python train.py --d_model=768 --activation="squared_relu" --optimizer="ademamix" --beta1=0.9 --lr_head=0.00891 --warmup_steps=342 --decay_shape="pow" --final_lr_fraction=0.1 --batch_tokens=131072 --doc_mask=true
Each number is 200 + 40 x the weight over its row's rms, rounded and kept within 0 to 999. Layers, rows and columns count from 0. The size before them is the row's rms in percent of the matrix's.

# down: layer 4 MLP down (transposed), 4608x768, rms 0.0194, rows 3029-3055, columns 384-511
# up: layer 4 MLP up, 4608x768, rms 0.0245, rows 3030-3056, columns 384-511
down3029,105,240,197,298,158,198,183,188,257,223,168,259,228,198,206,269,153,183,258,304,176,211,191,187,132,254,228,202,206,125,222,257,204,245,152,182,185,156,138,181,205,208,134,213,98,171,209,254,206,212,168,271,236,176,206,251,217,161,159,240,250,245,157,160,240,203,161,228,329,211,207,120,181,169,169,139,279,131,211,229,216,255,222,198,178,196,258,210,152,220,208,198,179,263,213,196,196,198,219,236,182,139,171,188,156,208,143,172,191,171,248,196,127,188,203,153,249,156,194,114,216,177,276,237,291,165,192,216,179
up3030,099,205,226,128,208,250,175,230,141,150,289,133,129,276,160,204,194,185,220,172,204,140,251,168,208,234,200,197,226,200,147,203,163,144,169,139,222,150,192,247,209,179,174,220,219,197,237,186,167,216,212,171,173,203,142,120,179,201,198,202,222,182,242,176,175,170,114,247,238,148,192,183,210,190,121,194,112,158,252,175,175,201,255,191,172,195,219,231,213,177,169,200,226,213,166,128,196,188,258,267,155,70,149,214,166,217,186,260,250,212,250,185,181,249,221,194,157,160,113,282,289,149,226,195,186,199,244,261,180
down3030,101,166,237,227,153,199,270,185,195,204,199,232,237,245,159,195,179,213,244,214,275,231,209,231,177,198,158,132,176,208,151,172,186,232,192,229,205,161,217,153,204,159,207,168,175,260,213,130,217,159,249,222,196,235,164,176,203,158,206,218,110,184,193,231,175,159,168,224,289,231,182,172,237,233,192,176,180,210,252,141,226,144,183,225,198,198,205,213,235,230,154,90,162,94,227,180,240,177,210,162,273,226,276,235,150,179,255,264,275,183,252,234,171,169,119,249,266,201,152,185,198,221,174,204,118,237,180,149,177
up3031,105,161,194,164,245,207,164,222,136,184,160,151,213,253,157,155,237,217,232,207,127,176,206,212,166,265,182,209,165,160,217,177,219,190,120,173,221,167,153,134,190,209,194,128,219,243,202,191,180,189,189,159,175,146,162,220,179,209,224,201,126,171,180,155,150,194,149,196,203,144,119,164,228,143,175,173,161,278,168,227,260,180,220,207,181,176,183,211,203,155,209,294,249,192,218,162,248,187,136,152,165,147,246,226,187,185,225,239,234,221,252,236,247,224,160,245,187,212,199,201,196,152,187,182,188,262,204,158,218
down3031,104,273,190,164,220,250,191,191,188,195,158,110,126,213,222,111,283,257,136,225,162,217,180,167,219,205,225,203,167,187,181,193,209,166,223,192,200,254,180,178,172,221,238,193,192,224,217,178,182,218,191,224,163,232,156,217,147,236,251,213,235,122,248,190,274,228,128,204,244,235,151,193,208,224,172,201,201,209,149,235,241,142,160,221,99,186,261,192,211,266,269,291,243,157,183,259,196,116,191,215,185,191,247,230,175,279,212,176,229,222,218,194,201,169,171,169,142,83,200,213,217,172,268,175,247,196,132,167,201
up3032,093,274,243,204,222,195,174,115,191,204,180,177,166,213,290,182,157,154,247,180,182,185,152,112,220,134,217,234,213,165,182,211,164,182,158,170,177,255,175,213,198,240,182,108,217,214,178,143,173,195,226,185,199,185,179,234,118,160,241,288,249,218,212,226,219,220,164,241,156,186,221,206,221,243,209,191,186,112,181,166,193,108,166,190,179,215,218,150,224,234,180,183,189,169,225,208,235,205,174,198,188,200,271,243,195,230,199,178,247,214,147,226,211,254,191,183,186,188,140,162,237,197,99,122,201,284,224,272,163
down3032,094,214,215,234,231,216,233,200,214,165,191,285,230,240,187,230,171,281,201,281,227,161,210,249,227,211,172,199,187,195,194,208,206,242,219,286,199,204,242,207,254,132,205,161,136,192,207,260,242,169,239,235,182,219,188,195,182,178,215,176,199,209,162,212,202,218,222,160,232,243,205,166,302,140,124,226,208,230,238,149,171,245,202,198,184,235,248,172,189,213,194,213,156,147,209,235,164,175,164,150,227,176,105,147,141,165,187,270,173,206,233,172,228,176,201,198,154,228,203,282,166,198,228,129,290,202,196,206,200
up3033,100,224,124,171,201,217,222,240,263,141,233,244,158,239,211,201,222,187,185,254,170,213,203,210,190,205,215,181,209,144,203,215,257,135,188,151,221,244,178,174,178,138,176,200,225,249,177,213,208,186,174,177,146,198,188,188,138,248,200,243,255,166,284,135,125,201,182,204,193,237,206,257,208,268,134,221,253,183,182,173,170,159,213,202,192,172,243,191,212,171,221,220,185,211,198,263,257,169,264,181,191,254,162,216,197,165,213,152,193,238,178,203,236,148,170,208,240,159,195,165,167,215,140,193,219,169,180,223,247
down3033,101,259,249,237,199,98,200,245,172,240,214,204,149,171,201,142,221,156,188,190,164,192,196,262,201,240,205,249,212,160,173,185,172,245,214,182,187,213,157,193,197,217,190,239,224,158,217,209,163,164,147,181,172,253,205,243,137,199,229,169,201,213,167,131,134,208,188,249,230,180,244,240,276,169,241,191,198,182,193,161,225,123,124,176,205,184,152,202,184,210,222,225,183,261,201,214,217,189,193,187,178,236,151,224,228,249,147,180,168,213,185,142,209,255,175,191,192,146,157,189,163,254,181,223,241,251,78,157,179
up3034,097,146,197,202,147,132,165,254,107,167,222,248,265,166,211,153,128,202,211,261,159,183,236,154,250,185,170,136,189,174,198,238,188,234,221,185,167,238,165,210,192,168,156,193,300,221,241,230,212,240,210,241,187,216,164,174,202,183,162,217,162,256,208,148,161,201,177,149,199,228,189,228,191,221,167,188,291,216,222,165,196,223,193,221,220,242,170,204,209,160,175,193,159,226,232,253,201,198,124,126,187,224,240,185,220,227,207,187,143,179,175,204,236,242,242,175,219,276,215,200,191,184,148,210,199,188,189,180,223
down3034,097,183,209,130,203,149,259,222,207,221,194,150,204,216,167,226,283,209,191,222,261,218,111,227,213,229,124,267,223,225,186,226,247,137,185,190,204,202,151,136,223,136,217,217,192,167,166,268,207,215,248,185,228,237,163,183,252,161,231,144,219,260,233,214,125,248,217,220,162,194,156,211,236,191,243,267,199,238,251,263,229,157,178,257,123,168,207,195,188,203,161,187,131,163,235,143,213,184,251,158,224,225,134,248,153,139,180,221,215,130,200,202,190,186,211,178,142,218,260,146,123,235,193,206,188,219,158,232,210
up3035,098,160,211,245,213,234,248,170,188,254,212,202,239,232,269,210,212,166,197,107,158,239,305,205,342,224,232,218,226,201,228,233,248,108,193,244,260,191,226,180,148,189,175,204,216,151,220,192,214,248,142,248,174,159,241,193,245,225,176,273,233,260,247,160,236,217,226,197,190,201,172,185,162,135,198,168,235,153,161,196,252,158,221,224,253,223,138,193,197,186,188,230,235,130,184,273,202,152,154,239,181,214,173,211,266,141,204,246,130,199,187,168,184,235,177,200,230,191,218,208,198,258,165,251,251,300,226,238,259
down3035,099,210,174,190,222,186,221,188,176,215,166,254,165,206,209,228,184,208,197,164,183,181,185,206,183,255,191,253,233,160,102,187,283,203,201,196,246,170,226,226,193,143,244,247,212,241,173,153,211,208,253,159,166,183,199,164,198,231,170,209,195,224,144,225,286,177,259,226,201,220,147,206,83,178,167,212,177,204,166,199,175,188,136,241,209,157,167,179,131,208,154,238,245,145,169,212,210,174,192,180,154,220,232,177,251,222,206,128,215,142,281,247,246,212,175,192,199,204,255,234,237,175,201,75,223,240,234,274,147
up3036,098,265,282,205,226,223,92,192,199,195,172,221,235,186,218,237,138,204,184,178,173,286,225,205,270,187,169,169,170,264,184,279,162,142,195,213,194,218,191,167,198,245,84,114,157,229,164,264,172,194,264,202,173,133,192,151,172,229,208,188,210,271,185,196,171,213,171,214,189,209,186,252,204,305,135,222,182,231,196,193,215,146,213,278,203,213,194,196,236,218,178,255,108,260,253,148,140,171,92,271,199,241,256,223,254,267,241,259,115,121,197,206,224,182,188,137,220,205,208,198,152,287,221,199,180,189,247,234,204
down3036,098,302,197,211,202,219,162,241,202,168,198,191,233,150,227,153,228,228,112,156,176,194,140,191,279,195,203,152,189,156,234,196,189,119,172,203,152,250,181,216,196,139,229,202,165,191,176,195,152,223,235,203,84,204,145,212,146,226,149,178,203,275,125,153,217,255,195,138,207,214,217,154,183,259,181,145,229,259,181,155,176,192,305,211,207,151,165,289,203,228,196,189,179,256,214,205,185,257,243,177,173,199,198,187,202,232,234,158,140,265,177,193,136,163,201,277,233,228,297,241,157,213,240,151,243,168,256,182,124
up3037,104,167,178,201,204,199,225,139,149,205,216,215,218,249,227,190,182,230,230,153,154,158,239,215,181,175,217,208,193,246,184,258,186,186,180,101,266,207,200,179,202,224,194,248,204,211,180,115,220,171,248,210,221,233,127,164,185,106,237,126,223,309,124,213,160,183,239,234,198,234,197,265,152,242,223,217,297,176,206,199,205,127,204,173,195,240,165,120,317,244,252,198,220,216,211,214,155,143,292,210,122,254,172,200,149,160,151,209,132,230,238,134,248,265,203,153,105,251,206,190,196,238,247,180,184,220,230,157,243
down3037,104,241,208,155,229,232,278,199,204,149,199,197,154,207,128,268,185,156,268,170,202,198,208,257,154,198,186,233,184,151,282,257,195,187,191,133,151,172,151,199,198,198,180,194,154,223,139,216,197,197,166,197,175,220,200,267,210,173,217,186,158,218,154,155,203,182,139,181,264,165,192,204,218,214,268,231,155,177,157,159,163,245,210,209,233,166,212,194,165,187,189,262,222,188,178,215,226,255,165,227,147,251,187,229,236,190,130,149,139,232,132,245,266,155,201,231,133,250,233,190,180,219,194,170,209,161,189,107,165
up3038,091,216,151,226,174,166,220,157,144,169,248,217,190,139,193,128,190,187,161,189,136,185,151,230,282,210,232,260,149,167,143,186,227,173,249,220,191,172,214,258,154,234,188,206,215,169,208,192,195,191,248,96,224,146,241,168,189,152,193,200,179,175,245,201,215,149,178,195,267,155,162,233,132,196,221,271,212,235,250,228,220,196,225,184,264,278,183,258,131,164,197,221,170,232,217,97,195,165,202,210,209,264,294,220,109,209,130,200,162,171,201,155,215,197,227,222,158,293,231,238,169,170,179,205,215,235,211,178,195
down3038,094,169,238,176,142,210,237,173,244,177,172,209,161,199,190,200,195,181,199,241,253,199,239,192,178,234,165,219,188,210,235,228,201,263,214,158,186,186,228,230,166,188,130,200,259,183,191,169,160,194,119,187,219,229,146,205,239,195,182,242,219,207,163,279,201,188,263,233,165,135,214,141,172,193,268,248,214,244,223,253,308,186,202,101,252,193,241,256,179,182,156,202,181,249,193,167,222,195,180,237,234,196,219,160,145,182,116,201,173,250,187,257,193,236,264,252,215,195,162,192,303,280,222,173,172,227,210,205,193
up3039,099,216,228,233,169,127,265,213,241,151,181,247,190,194,194,234,239,237,176,171,212,209,230,208,240,181,206,205,196,237,150,203,152,204,122,253,153,181,277,279,243,255,195,235,243,173,172,230,215,167,196,132,184,166,201,242,293,214,232,198,133,277,200,245,193,139,202,314,187,183,198,270,225,247,181,179,204,167,82,229,251,215,223,223,154,149,248,191,193,161,193,184,213,146,250,151,176,150,204,206,238,196,207,146,215,209,130,273,187,181,256,225,227,192,206,140,240,271,203,228,228,131,119,195,244,206,161,196,196
down3039,100,207,235,173,92,241,191,155,201,177,252,181,240,162,168,195,179,222,158,161,253,230,196,250,193,217,215,188,241,177,224,207,152,264,164,191,164,209,179,235,223,190,232,237,196,211,198,137,167,255,215,190,165,220,147,242,200,242,245,295,188,177,163,229,239,111,232,183,204,149,219,240,188,198,199,181,128,171,170,170,187,218,199,243,187,213,282,215,179,130,246,153,146,247,177,147,150,178,153,150,188,211,197,187,224,245,125,129,268,130,222,198,250,248,245,234,221,138,279,175,227,243,201,197,222,234,192,209,219
up3040,131,176,200,221,192,195,181,265,178,181,153,215,193,177,180,251,178,170,180,217,155,177,258,155,260,216,245,180,143,183,136,223,271,259,159,173,223,280,197,228,227,170,198,207,197,253,213,209,253,222,144,233,236,235,204,186,202,239,205,163,187,274,242,188,171,198,234,212,228,231,211,256,212,261,185,251,207,215,235,191,186,131,173,251,210,186,174,247,246,177,257,217,182,250,180,151,233,182,128,148,207,183,182,200,209,122,291,159,175,157,200,130,230,270,214,193,212,286,168,123,174,215,211,236,171,223,140,213,207
down3040,121,217,188,223,216,194,148,235,229,219,216,165,191,220,187,192,207,218,153,162,239,180,240,156,156,171,205,178,187,155,212,209,226,206,167,280,195,151,156,249,200,203,228,213,207,213,129,197,210,214,218,162,293,198,181,197,202,206,156,211,218,142,215,201,202,242,200,196,178,191,221,209,141,168,195,218,221,240,221,209,188,186,229,223,190,193,152,180,187,195,242,183,191,201,206,173,212,224,171,225,196,188,205,180,204,116,165,258,223,181,197,177,189,197,195,229,220,239,207,203,180,204,203,291,200,191,161,167,192
up3041,107,132,171,160,134,255,156,180,174,228,160,186,174,230,241,183,212,188,198,209,159,187,257,215,183,264,162,170,190,192,209,220,231,134,224,195,203,229,263,202,156,157,210,169,234,157,156,247,129,250,208,192,142,186,264,185,174,243,186,168,228,212,176,199,227,226,248,222,213,227,182,186,244,168,172,198,170,270,166,237,218,204,207,226,203,213,206,213,197,159,204,192,249,233,245,296,203,184,184,252,138,174,208,278,180,192,194,152,162,183,263,166,225,221,219,188,175,242,150,174,272,187,191,137,122,197,125,223,214
down3041,105,189,117,207,214,218,258,168,184,132,223,158,240,202,212,174,246,224,183,235,217,176,254,206,254,189,204,136,203,171,248,143,169,188,185,239,254,240,169,200,132,250,221,135,175,159,214,194,254,273,167,200,160,157,224,228,155,246,239,179,275,259,215,165,128,197,128,215,239,251,208,228,202,191,141,197,136,175,273,223,165,179,242,252,159,187,269,221,268,154,266,193,183,228,206,204,182,149,214,196,191,130,154,253,197,252,252,193,153,202,227,188,166,236,201,220,233,212,221,224,244,249,179,234,176,301,136,217,232
up3042,103,206,164,209,200,177,192,111,200,146,232,259,149,208,137,218,266,260,201,192,232,189,264,206,160,185,202,189,195,268,213,246,215,132,242,260,171,150,203,176,181,153,144,149,238,183,187,194,290,185,204,221,208,227,221,141,209,133,173,167,181,173,158,197,168,165,179,219,277,187,253,227,170,163,233,276,248,209,231,231,167,188,168,210,239,179,153,196,194,225,221,244,269,226,184,226,228,221,179,234,169,194,231,183,166,231,217,250,166,198,94,160,176,151,246,187,223,215,227,208,214,138,189,214,93,233,299,219,257
down3042,105,181,255,259,290,156,201,204,209,145,194,171,143,194,151,176,278,184,231,201,236,155,178,277,166,245,194,65,213,205,237,252,245,168,204,227,121,200,204,222,223,137,207,127,178,214,114,217,201,198,200,219,176,195,193,255,196,238,268,157,203,187,219,216,234,192,209,255,175,222,190,207,235,208,182,203,164,259,160,212,203,166,221,219,209,228,175,197,148,131,250,184,188,270,207,258,264,225,156,136,207,239,193,232,159,292,135,164,137,280,222,259,169,217,231,227,183,206,122,224,214,158,235,221,182,230,222,233,221
up3043,096,169,240,243,236,206,188,168,136,191,233,226,226,287,186,273,191,184,163,125,217,196,212,155,148,167,206,167,224,173,179,205,165,179,308,160,183,221,324,227,208,149,216,206,232,244,198,273,192,156,165,204,210,189,194,199,166,266,227,259,194,255,277,182,120,208,231,186,235,160,225,179,280,237,230,237,198,166,165,240,171,209,182,165,149,197,169,182,232,156,299,190,124,174,194,138,232,234,167,141,192,213,233,228,210,196,132,264,163,256,156,215,224,264,261,187,194,183,201,208,205,196,186,197,208,294,146,279,214
down3043,098,234,175,195,243,206,168,136,210,175,183,203,193,184,164,180,190,247,265,250,219,173,200,195,138,174,211,298,226,185,203,193,196,176,225,122,226,228,168,201,235,236,202,180,244,192,179,177,193,219,227,213,223,216,180,175,226,187,182,201,200,207,149,140,158,214,204,225,159,143,283,213,162,308,242,234,168,175,224,209,247,215,218,228,268,204,151,176,218,156,200,184,205,177,214,315,219,194,147,197,162,150,143,266,185,231,165,156,184,188,241,148,250,227,223,264,232,132,207,220,165,208,195,240,201,228,190,115,190
up3044,100,239,186,114,254,160,197,156,202,117,211,198,192,164,249,239,229,125,191,288,152,125,281,196,238,177,221,185,178,163,182,223,210,131,226,224,196,192,154,183,186,95,200,255,186,239,219,150,124,229,218,184,212,202,214,168,234,170,205,211,221,232,237,189,227,225,190,160,235,154,279,199,227,183,251,210,272,187,108,191,169,177,191,193,160,197,179,138,221,234,222,235,228,156,250,185,231,216,199,178,198,204,232,227,224,237,233,207,240,206,135,122,167,169,259,151,260,240,180,236,146,191,194,192,173,200,186,143,220
down3044,095,285,316,166,181,203,228,230,202,182,163,180,182,186,222,159,193,202,178,216,322,191,197,226,215,199,200,271,173,211,233,153,242,237,277,169,187,191,147,174,156,278,194,257,209,182,200,221,223,168,226,166,132,260,168,275,210,172,179,280,127,212,256,145,277,225,154,220,204,200,183,179,269,182,206,206,235,171,238,270,143,233,168,162,213,153,288,188,202,186,221,208,156,161,245,158,206,249,159,195,188,201,123,242,170,218,201,213,182,255,119,290,104,193,167,119,192,165,195,191,209,224,240,182,192,208,207,264,192
up3045,096,196,157,173,174,180,131,157,170,153,196,178,222,275,143,164,161,198,280,122,175,194,192,131,167,248,246,170,197,205,219,216,173,196,227,187,158,225,188,100,171,182,212,168,187,177,190,246,145,234,167,154,249,168,140,198,232,150,161,232,236,202,162,265,188,217,194,257,149,144,169,198,226,214,121,208,187,135,232,131,201,183,158,225,208,212,211,151,229,208,222,185,164,220,164,213,224,198,243,229,236,191,161,187,168,161,281,217,178,229,238,141,202,246,144,234,120,292,261,263,213,197,165,215,203,156,83,177,199
down3045,100,178,185,205,210,166,180,269,231,223,299,188,176,179,319,231,160,251,249,222,147,228,184,112,244,252,191,155,238,210,225,253,167,181,243,257,229,193,195,170,174,247,150,216,127,219,230,203,213,196,251,185,165,219,161,233,211,221,196,181,180,187,156,229,218,257,217,212,185,238,271,236,204,157,169,208,216,188,197,268,161,223,227,183,171,210,145,234,207,153,234,224,214,118,213,163,184,180,220,172,164,178,247,193,188,181,184,249,218,176,246,167,186,258,255,159,192,159,95,242,219,220,240,214,195,201,231,186,242
up3046,109,244,204,261,194,158,189,210,242,115,255,157,239,183,225,230,146,222,211,192,143,224,190,136,181,229,188,172,167,188,152,217,188,198,230,258,187,195,187,205,222,229,99,161,131,249,186,249,185,195,253,220,127,127,149,195,226,271,179,236,170,156,169,236,213,204,208,176,184,239,256,217,254,281,175,242,156,269,171,135,193,191,204,163,210,159,145,206,244,142,148,202,265,178,264,186,184,217,189,172,320,175,200,239,230,173,218,219,228,245,199,140,247,139,155,212,209,164,126,223,252,117,278,170,212,228,171,239,232
down3046,108,196,138,168,190,181,224,248,185,201,252,156,167,210,181,220,209,183,232,266,216,227,170,169,224,212,141,178,203,193,203,199,155,168,198,174,186,190,115,246,233,198,247,212,190,222,231,187,224,169,207,186,150,212,243,180,168,167,193,238,153,181,177,155,221,230,155,129,223,226,256,155,218,185,196,250,179,155,205,172,167,181,154,155,191,223,189,213,157,240,228,148,208,227,174,195,182,265,214,176,216,165,149,157,189,179,140,116,228,204,177,202,154,225,199,212,237,129,212,178,194,176,199,189,241,213,169,263,200
up3047,098,216,179,218,223,204,211,236,140,159,175,228,215,280,180,182,142,108,79,217,194,235,223,114,200,183,174,195,231,184,205,206,202,134,229,160,185,242,168,208,179,168,121,209,190,233,177,182,249,198,219,250,230,247,170,167,211,171,205,224,218,177,259,178,219,226,230,229,199,226,227,247,226,203,188,223,225,167,201,207,197,191,189,188,188,241,204,262,222,202,201,211,156,150,299,203,296,92,185,197,226,258,166,201,180,210,219,214,159,271,202,240,205,215,196,165,121,205,239,219,191,234,206,226,236,168,166,290,283
down3047,103,247,181,184,85,163,195,152,211,291,212,144,228,183,230,254,191,199,136,213,232,272,218,187,268,210,188,231,165,194,154,262,225,122,234,231,175,218,155,144,297,198,212,140,137,158,257,248,151,231,252,207,174,246,224,235,224,202,219,219,298,164,219,172,214,167,155,245,115,151,205,213,198,216,257,202,210,218,164,146,157,257,199,238,168,168,239,233,102,81,269,164,233,223,178,180,246,152,187,161,253,100,177,208,217,243,244,160,219,271,188,228,189,273,187,174,223,209,240,163,189,220,205,264,292,231,190,185,171
up3048,100,142,221,159,242,284,198,193,215,239,257,171,240,115,171,231,205,138,178,153,162,189,258,236,200,258,167,204,216,182,200,191,197,175,191,209,205,145,203,250,188,259,233,212,152,165,231,204,138,227,227,201,210,178,205,205,236,218,235,126,225,208,227,173,189,139,221,315,216,176,202,206,262,242,194,225,253,243,183,118,275,161,244,203,213,277,144,187,194,179,151,231,271,206,291,208,185,195,89,282,171,215,207,251,153,206,225,253,207,229,266,174,199,270,224,199,230,212,193,207,173,243,228,185,209,264,216,205,212
down3048,105,171,198,217,160,219,164,182,172,154,227,200,219,189,238,158,270,228,98,176,265,232,179,245,215,231,222,253,106,153,171,155,308,171,217,224,211,199,235,176,206,148,232,165,141,191,151,256,218,204,205,244,184,139,204,184,184,240,232,302,223,151,193,194,268,194,203,202,276,202,219,110,217,243,167,191,188,192,261,179,243,244,190,250,205,186,251,171,153,208,166,215,132,104,174,238,224,199,138,280,224,307,217,253,212,251,208,245,104,249,284,237,159,224,187,222,215,162,225,142,132,215,174,215,196,248,262,218,215
up3049,102,237,110,106,182,214,239,206,258,242,250,234,165,300,171,210,187,216,182,235,188,229,185,107,239,170,233,167,181,207,123,202,175,207,119,198,159,220,225,222,243,169,227,178,273,217,253,264,231,178,216,205,187,193,201,174,225,230,203,234,273,202,204,222,184,142,178,182,186,148,138,184,227,210,190,246,214,230,239,178,173,194,175,225,217,271,202,211,180,213,226,232,294,213,168,227,123,148,219,250,130,140,192,154,153,159,302,187,158,195,152,178,225,257,203,147,164,168,152,180,223,164,217,191,179,215,171,222,122
down3049,103,217,217,190,218,220,178,186,227,232,250,209,208,265,194,167,180,242,249,218,159,141,153,240,108,229,175,192,120,200,175,145,165,197,118,196,127,160,148,197,226,219,279,271,209,137,242,226,235,212,135,213,214,240,226,244,247,220,205,182,275,169,280,252,262,265,201,156,286,188,189,214,310,195,186,193,228,221,222,152,147,212,126,191,268,211,283,205,233,260,194,165,222,210,196,224,214,197,193,185,202,229,292,233,240,152,193,220,228,108,210,229,139,198,239,221,173,191,234,157,187,172,152,214,195,200,253,174,163
up3050,107,177,207,162,149,240,154,222,167,206,188,260,179,224,202,201,232,261,97,168,106,202,155,200,275,181,245,240,184,178,124,256,251,217,162,178,164,199,170,157,182,224,211,219,271,196,159,200,177,203,143,195,201,254,221,182,187,220,206,198,254,218,256,223,144,270,163,179,230,215,226,283,251,160,163,247,208,202,190,189,195,185,191,247,194,164,130,156,145,204,169,200,221,228,193,201,221,202,176,211,213,198,183,207,182,188,182,222,129,229,252,170,241,192,221,146,194,253,182,191,199,246,232,149,231,228,187,173,174
down3050,107,168,159,227,210,202,193,205,223,152,241,195,151,139,185,168,192,143,111,134,162,176,118,209,221,178,189,267,152,208,122,248,209,244,214,182,123,171,169,242,174,138,201,236,177,211,174,147,170,314,255,174,194,214,170,176,218,238,234,182,172,170,227,233,181,212,187,261,225,286,198,231,224,193,245,194,200,208,168,208,229,172,201,141,230,250,237,167,193,203,145,224,181,231,118,166,231,181,285,127,213,236,237,185,119,226,167,223,71,169,235,136,249,197,246,190,229,174,167,238,164,194,221,232,208,213,193,238,183
up3051,101,209,194,232,237,209,119,190,206,214,165,143,175,234,114,239,168,119,151,168,178,156,171,212,174,283,143,172,240,209,202,188,156,186,200,250,175,219,281,212,280,215,206,196,207,153,189,164,247,254,209,141,83,204,215,196,245,229,285,197,180,252,275,158,147,190,245,244,251,211,172,193,222,223,181,207,234,192,197,199,179,179,263,194,177,222,225,194,124,181,262,157,209,148,249,183,204,216,222,188,214,179,187,264,185,188,189,217,206,182,179,252,175,170,197,170,142,233,248,170,243,171,194,204,252,131,243,210,172
down3051,107,288,199,178,211,211,224,230,186,154,217,182,215,183,192,225,178,256,226,223,118,207,135,201,231,123,228,176,182,226,264,250,179,186,141,262,172,282,258,169,253,161,202,223,214,74,156,176,252,199,239,176,190,144,205,289,246,193,251,191,275,246,177,215,207,188,171,143,200,261,220,218,276,145,217,250,83,211,91,228,182,291,126,190,139,206,200,203,162,234,208,203,187,251,190,193,232,201,176,197,152,232,178,184,204,190,212,166,202,228,124,219,179,196,198,227,196,192,222,191,220,154,225,288,198,149,168,223,193
up3052,093,228,237,199,201,170,156,244,243,192,165,154,197,227,185,176,150,159,112,272,162,258,287,191,138,244,154,198,203,164,208,179,170,206,250,214,195,199,209,269,255,213,243,183,219,214,241,156,207,228,196,193,168,119,177,235,246,249,174,187,171,158,147,110,186,208,291,220,215,181,116,195,197,213,184,197,233,167,226,197,225,222,154,144,205,236,201,127,139,199,285,214,206,192,250,273,206,168,197,194,200,143,185,172,265,201,166,235,255,244,219,199,220,193,101,196,261,220,189,158,230,160,263,195,192,134,231,188,217
down3052,094,227,270,195,265,126,188,194,253,194,154,216,209,164,207,201,171,190,198,148,146,242,238,213,152,188,236,221,258,175,242,156,177,204,207,189,232,219,223,159,160,112,214,192,211,203,120,196,155,217,262,215,150,189,269,235,176,205,199,153,207,161,166,159,243,169,189,142,276,179,177,192,154,179,250,207,201,227,200,183,191,217,163,130,202,132,119,157,209,165,224,128,170,163,212,266,176,247,273,203,207,306,214,127,205,189,195,237,230,282,258,181,206,205,161,143,265,221,254,183,226,172,262,215,173,180,196,142,210
up3053,104,146,173,189,197,225,331,255,206,152,155,137,223,202,222,244,132,158,171,158,126,205,231,176,157,176,180,181,184,257,196,249,107,185,227,190,208,168,217,150,206,207,263,223,233,207,206,188,213,183,214,53,186,216,144,203,186,243,246,183,205,167,180,153,155,150,153,149,246,244,232,217,200,255,203,223,161,207,164,231,223,158,135,254,154,238,213,165,211,212,228,222,243,226,195,183,229,217,169,163,220,256,222,187,203,173,177,181,225,277,253,113,154,206,230,144,210,186,187,207,231,158,265,191,227,204,227,186,176
down3053,104,222,264,208,116,161,226,138,250,217,142,178,239,122,252,135,246,170,227,179,187,270,250,207,207,158,136,212,251,248,223,246,153,207,129,208,288,129,235,227,155,245,157,165,263,245,197,180,199,186,210,172,224,227,187,220,290,235,220,168,203,228,183,253,178,197,256,164,126,157,207,236,146,201,197,184,206,228,242,327,132,249,149,234,181,235,193,203,163,252,184,31,217,204,243,223,219,196,178,178,202,204,198,140,189,243,217,122,244,295,303,217,198,194,221,184,175,204,163,196,226,234,276,159,215,166,228,230,220
up3054,103,162,190,212,231,185,223,212,194,230,213,269,206,196,199,240,195,178,172,219,206,199,209,242,134,173,212,173,167,225,272,248,240,211,168,186,284,207,219,234,160,220,194,252,157,183,241,173,178,146,206,172,253,138,210,167,181,112,168,169,232,241,166,203,221,188,241,201,241,249,194,236,187,250,227,382,192,164,236,171,156,235,165,190,246,226,168,222,242,302,197,192,205,240,198,237,157,115,194,176,188,154,147,210,253,183,265,240,195,174,137,212,183,168,169,142,151,164,221,265,229,195,140,171,203,172,205,215,223
down3054,104,245,231,226,230,245,148,306,159,252,205,201,210,198,282,239,203,273,234,124,219,214,196,163,203,180,247,144,140,151,148,198,221,197,182,177,167,155,239,196,182,245,227,229,239,169,194,217,157,210,159,188,178,173,212,200,188,160,220,245,233,177,197,214,223,145,199,228,196,249,203,211,283,186,186,182,223,247,126,224,259,130,209,219,159,266,172,247,213,200,121,110,159,123,258,193,260,209,151,201,150,174,211,247,203,258,182,201,227,301,142,201,203,159,229,202,190,271,238,198,153,243,244,203,222,200,215,200,254
up3055,102,197,240,237,201,193,204,257,183,132,231,184,249,152,178,143,198,232,151,231,170,231,182,145,219,169,229,177,188,249,194,248,212,203,144,167,179,206,207,246,199,203,194,194,198,213,221,204,223,169,197,102,180,181,212,155,222,238,239,217,163,207,179,249,204,198,205,227,237,187,196,249,209,141,216,202,179,244,322,180,149,178,163,196,194,200,185,163,153,192,200,182,260,200,252,238,158,178,311,157,282,268,103,178,178,168,171,293,220,201,295,225,155,249,210,235,237,220,187,258,233,194,225,224,227,197,219,176,144
down3055,103,224,198,187,259,170,256,146,191,189,244,208,214,207,160,204,224,177,217,231,223,271,226,214,179,258,209,191,85,190,220,167,148,194,197,158,201,110,164,236,227,189,293,204,237,335,209,172,266,149,164,126,257,233,222,148,214,176,244,188,193,127,282,191,234,217,234,199,164,134,233,271,278,168,259,196,142,187,200,198,165,238,149,161,212,208,215,218,214,228,130,213,193,113,167,139,251,166,255,250,242,271,247,199,214,198,228,182,220,193,210,252,209,168,177,191,249,164,253,295,246,212,166,186,161,184,210,254,243
up3056,105,208,245,168,188,175,200,108,113,189,256,210,196,174,199,180,184,171,134,212,172,215,248,172,195,238,202,162,228,231,117,171,193,159,233,110,195,194,188,237,162,140,169,213,263,333,239,217,203,209,205,236,218,234,198,146,179,249,162,198,243,302,196,262,194,156,244,178,205,240,202,230,215,187,194,179,224,161,216,193,232,204,302,246,154,158,104,247,196,198,228,254,203,199,210,156,225,134,186,197,208,208,190,267,149,216,167,242,144,229,166,166,168,230,238,187,137,208,190,145,172,233,228,231,196,156,172,159,239